{"hidden_size": 192, "intermediate_size": 512, "positions": "learned+rope", "rope_theta": 10000.0, "init_std_o": 0.0, "init_std_down": 0.0, "learning_rate": 0.00936, "schedule": "wsd"}
Each number is 50 + 10 x the weight over its row's rms, rounded and kept within 0 to 99. Layers, rows and columns count from 0. The size before them is the row's rms in percent of the matrix's.

# layer 4 MLP down, 192x512, rms 0.153, rows 55-62, columns 0-255
095:42 34 45 48 49 37 52 65 48 50 56 46 33 46 58 40 63 63 57 49 57 46 47 37 46 55 56 60 53 56 48 68 52 55 63 39 60 60 39 49 64 40 36 44 39 51 53 44 69 48 56 39 52 35 51 61 44 46 59 36 50 31 30 56 68 50 59 36 49 55 58 47 42 38 46 46 49 56 43 32 73 45 65 58 48 45 57 43 40 61 58 49 69 45 62 68 62 59 44 40 72 48 42 69 52 49 48 58 37 52 60 58 43 48 47 38 59 50 55 52 35 59 33 25 60 44 49 53 50 66 41 37 51 55 48 53 34 56 39 51 49 52 41 47 53 54 36 47 29 55 53 62 44 58 58 47 46 31 48 52 78 51 50 47 29 44 56 56 51 48 34 54 20 55 49 58 50 60 28 52 69 62 37 51 43 46 58 31 47 51 59 63 44 55 47 48 51 50 63 41 44 42 66 47 54 64 50 45 45 38 57 57 28 58 67 49 62 39 60 57 53 43 52 64 34 55 67 53 38 63 62 47 55 45 56 71 52 50 42 33 48 43 61 47 34 59 56 62 43 50 51 60 42 55 49 49
099:46 70 49 58 56 69 56 34 37 60 64 45 62 41 62 65 32 42 49 28 42 43 42 43 42 54 57 54 51 47 54 50 58 52 59 42 52 44 51 54 48 46 48 52 45 34 48 58 48 43 47 53 58 51 53 46 35 35 60 60 40 68 49 49 59 49 63 21 52 54 37 48 39 40 31 59 60 40 37 67 42 50 62 53 45 59 57 58 57 47 57 41 39 51 41 53 50 74 44 56 51 49 41 62 38 58 31 43 50 54 43 55 46 55 55 41 61 57 42 36 55 56 57 45 46 55 67 46 34 74 56 48 52 45 71 41 57 54 53 51 68 55 50 57 54 53 49 54 37 49 42 45 72 44 37 49 53 46 49 46 56 31 53 65 65 56 70 66 52 61 62 32 57 39 36 29 55 47 55 55 41 45 56 49 37 23 45 39 51 51 69 58 58 53 56 53 58 85 43 48 41 37 50 52 61 43 51 81 34 48 39 57 56 56 47 45 50 66 64 44 53 55 45 53 42 44 54 52 52 66 54 53 47 45 38 50 48 51 57 40 43 36 39 55 50 36 58 50 54 63 39 63 43 52 58 69
105:72 35 49 47 52 49 52 44 60 68 35 78 49 56 64 45 42 46 70 40 49 42 53 60 28 59 36 59 51 46 61 45 50 36 48 27 42 43 55 48 54 48 46 53 39 43 53 55 51 62 62 50 55 26 31 61 63 34 59 47 41 62 61 44 45 44 72 65 41 48 54 42 29 39 37 47 41 41 54 43 55 39 46 52 53 59 50 60 46 60 56 55 52 54 49 74 60 68 53 30 46 50 63 57 26 58 57 58 53 72 40 59 52 43 49 33 38 54 57 41 60 64 59 60 42 50 64 49 38 42 49 52 60 61 52 42 51 42 67 61 67 53 48 43 46 55 36 56 69 51 53 54 51 68 36 50 49 45 50 49 53 46 41 54 46 38 66 40 50 40 53 47 49 66 76 45 41 49 36 63 43 57 46 45 61 37 47 47 56 27 45 53 37 52 32 62 42 63 69 44 61 62 54 34 61 39 58 49 54 40 37 84 46 33 53 44 59 45 48 53 57 52 43 38 46 56 40 46 48 45 50 58 58 48 59 51 44 46 51 57 41 50 49 56 58 48 46 54 44 64 44 63 38 51 50 55
098:50 62 57 53 45 53 17 21 47 57 57 37 46 47 50 73 41 45 39 64 76 48 52 53 56 63 50 35 43 41 53 48 36 53 46 50 51 40 38 66 37 48 48 36 37 47 38 48 54 55 55 41 39 47 57 66 51 43 63 44 57 60 69 45 48 63 46 52 43 71 33 57 58 42 46 63 51 32 36 46 43 44 44 74 39 47 48 45 45 44 48 63 60 48 60 55 54 51 58 31 47 48 49 55 49 42 52 56 38 47 51 65 61 70 62 31 70 49 63 40 46 57 43 57 59 57 46 54 56 40 48 52 52 55 45 41 39 59 45 50 48 47 48 36 44 45 58 68 50 62 61 41 53 47 54 46 43 49 58 56 47 52 48 45 59 51 39 56 50 52 49 41 38 43 55 50 52 57 46 52 51 59 38 46 71 46 42 31 57 44 50 41 49 42 64 48 39 36 39 66 45 48 54 59 35 52 49 41 44 57 31 53 54 51 56 55 37 76 49 60 46 48 58 47 60 49 41 53 52 28 48 46 65 50 59 62 64 53 47 65 52 44 41 51 76 46 48 31 43 37 56 33 48 45 46 53
095:34 32 55 52 47 62 64 56 65 51 45 72 35 56 43 44 45 52 49 75 43 57 56 56 41 57 57 48 74 55 58 50 48 68 56 58 38 68 35 39 39 40 39 38 52 63 59 64 51 61 42 52 68 65 33 33 41 59 51 52 35 59 41 31 48 54 33 69 50 43 51 25 61 39 57 63 41 57 43 31 46 47 41 49 35 57 43 59 58 40 53 55 45 57 55 31 54 51 60 58 38 47 52 50 63 37 37 43 43 52 68 52 50 42 51 47 33 51 41 41 35 52 59 48 22 51 29 45 27 37 42 66 49 46 51 53 62 58 48 58 59 64 51 62 46 52 63 33 51 42 59 64 68 43 43 46 49 51 36 55 49 66 59 66 56 57 63 55 55 46 55 48 38 53 48 52 49 40 52 53 35 43 47 66 40 60 35 47 30 39 61 53 55 82 44 65 53 32 39 62 56 43 56 57 39 50 54 49 44 45 41 48 62 57 60 36 50 64 58 71 37 46 62 44 47 44 55 54 64 32 34 47 47 66 62 55 49 51 54 28 68 50 42 49 56 52 48 52 47 49 52 55 54 44 30 41
098:57 56 49 42 37 37 32 56 68 49 57 52 50 54 57 36 54 60 50 38 51 64 46 62 36 60 37 41 74 44 44 64 49 57 47 35 60 53 46 40 47 55 56 46 50 53 54 46 34 44 51 60 52 55 46 64 55 57 44 53 53 54 64 37 34 44 50 70 60 53 40 45 65 54 45 45 24 49 65 55 70 42 39 58 36 55 52 48 33 54 56 51 46 34 65 49 53 32 84 67 58 53 34 41 61 49 60 47 45 61 27 53 66 56 62 51 67 52 41 62 56 46 45 31 65 49 50 50 48 36 47 46 35 49 40 24 54 74 47 49 56 57 46 40 56 35 52 53 39 56 61 37 31 40 46 41 49 56 46 79 60 59 63 31 52 48 58 37 48 60 53 48 32 53 56 50 37 37 45 42 40 51 50 51 66 66 50 34 64 42 30 52 53 53 47 66 50 49 53 31 48 44 39 37 58 43 49 52 51 47 59 48 53 53 40 45 46 38 73 51 30 66 44 50 50 43 60 67 63 30 49 52 48 49 60 49 56 46 72 55 54 57 50 36 65 58 40 47 56 54 40 54 55 31 44 60
097:28 67 60 44 53 40 46 56 46 49 54 56 36 50 51 46 49 79 50 53 54 57 37 45 55 65 40 49 52 48 44 66 62 60 61 47 37 64 62 51 63 43 53 44 39 65 50 34 57 59 34 59 48 56 41 61 52 49 47 48 55 46 36 69 46 61 41 65 53 41 48 56 38 63 50 36 67 57 54 48 53 55 68 40 51 51 40 42 44 65 51 51 52 50 48 60 55 62 48 31 62 68 60 43 40 53 70 82 68 45 42 70 61 27 38 40 44 52 44 56 55 39 44 50 54 33 46 50 57 47 58 54 37 60 64 51 47 35 44 67 53 57 52 40 28 69 56 49 52 63 58 59 47 47 47 50 54 56 66 53 60 25 47 44 48 56 48 46 54 57 62 58 66 69 48 46 57 51 49 44 52 47 63 42 55 52 55 71 42 55 42 54 57 59 51 48 29 46 49 47 39 76 46 52 48 43 51 52 55 45 69 52 65 56 39 50 45 40 61 42 50 62 60 42 53 43 47 34 49 45 65 51 30 46 47 35 32 45 45 52 46 40 49 47 39 52 54 60 53 57 44 41 47 56 46 50
099:61 41 53 52 54 39 49 44 60 62 49 35 52 50 36 56 68 60 56 44 46 71 78 50 68 61 42 45 43 50 69 59 36 51 47 56 57 41 59 43 60 61 54 38 44 39 60 51 46 57 51 40 47 56 65 56 37 44 26 48 58 25 37 60 58 54 39 55 46 49 40 50 37 30 51 59 55 26 49 63 55 52 50 37 50 32 57 55 40 52 66 53 41 55 40 53 37 50 55 41 58 58 41 32 58 62 51 40 46 57 53 52 58 49 20 43 42 47 55 63 47 56 54 46 40 34 46 58 60 60 62 35 57 41 51 43 45 54 39 51 42 54 65 52 52 62 55 51 40 37 50 51 56 47 49 41 47 50 32 60 38 44 49 62 50 37 52 55 68 58 55 48 40 52 47 32 54 77 42 54 54 63 56 34 59 66 61 43 60 69 42 55 50 44 41 61 39 45 41 28 45 49 62 39 72 35 48 60 45 58 46 38 55 49 31 54 36 33 50 65 52 62 33 58 62 33 55 52 54 53 67 67 37 74 65 43 43 39 35 27 42 37 49 58 51 53 58 39 53 68 40 39 32 43 47 51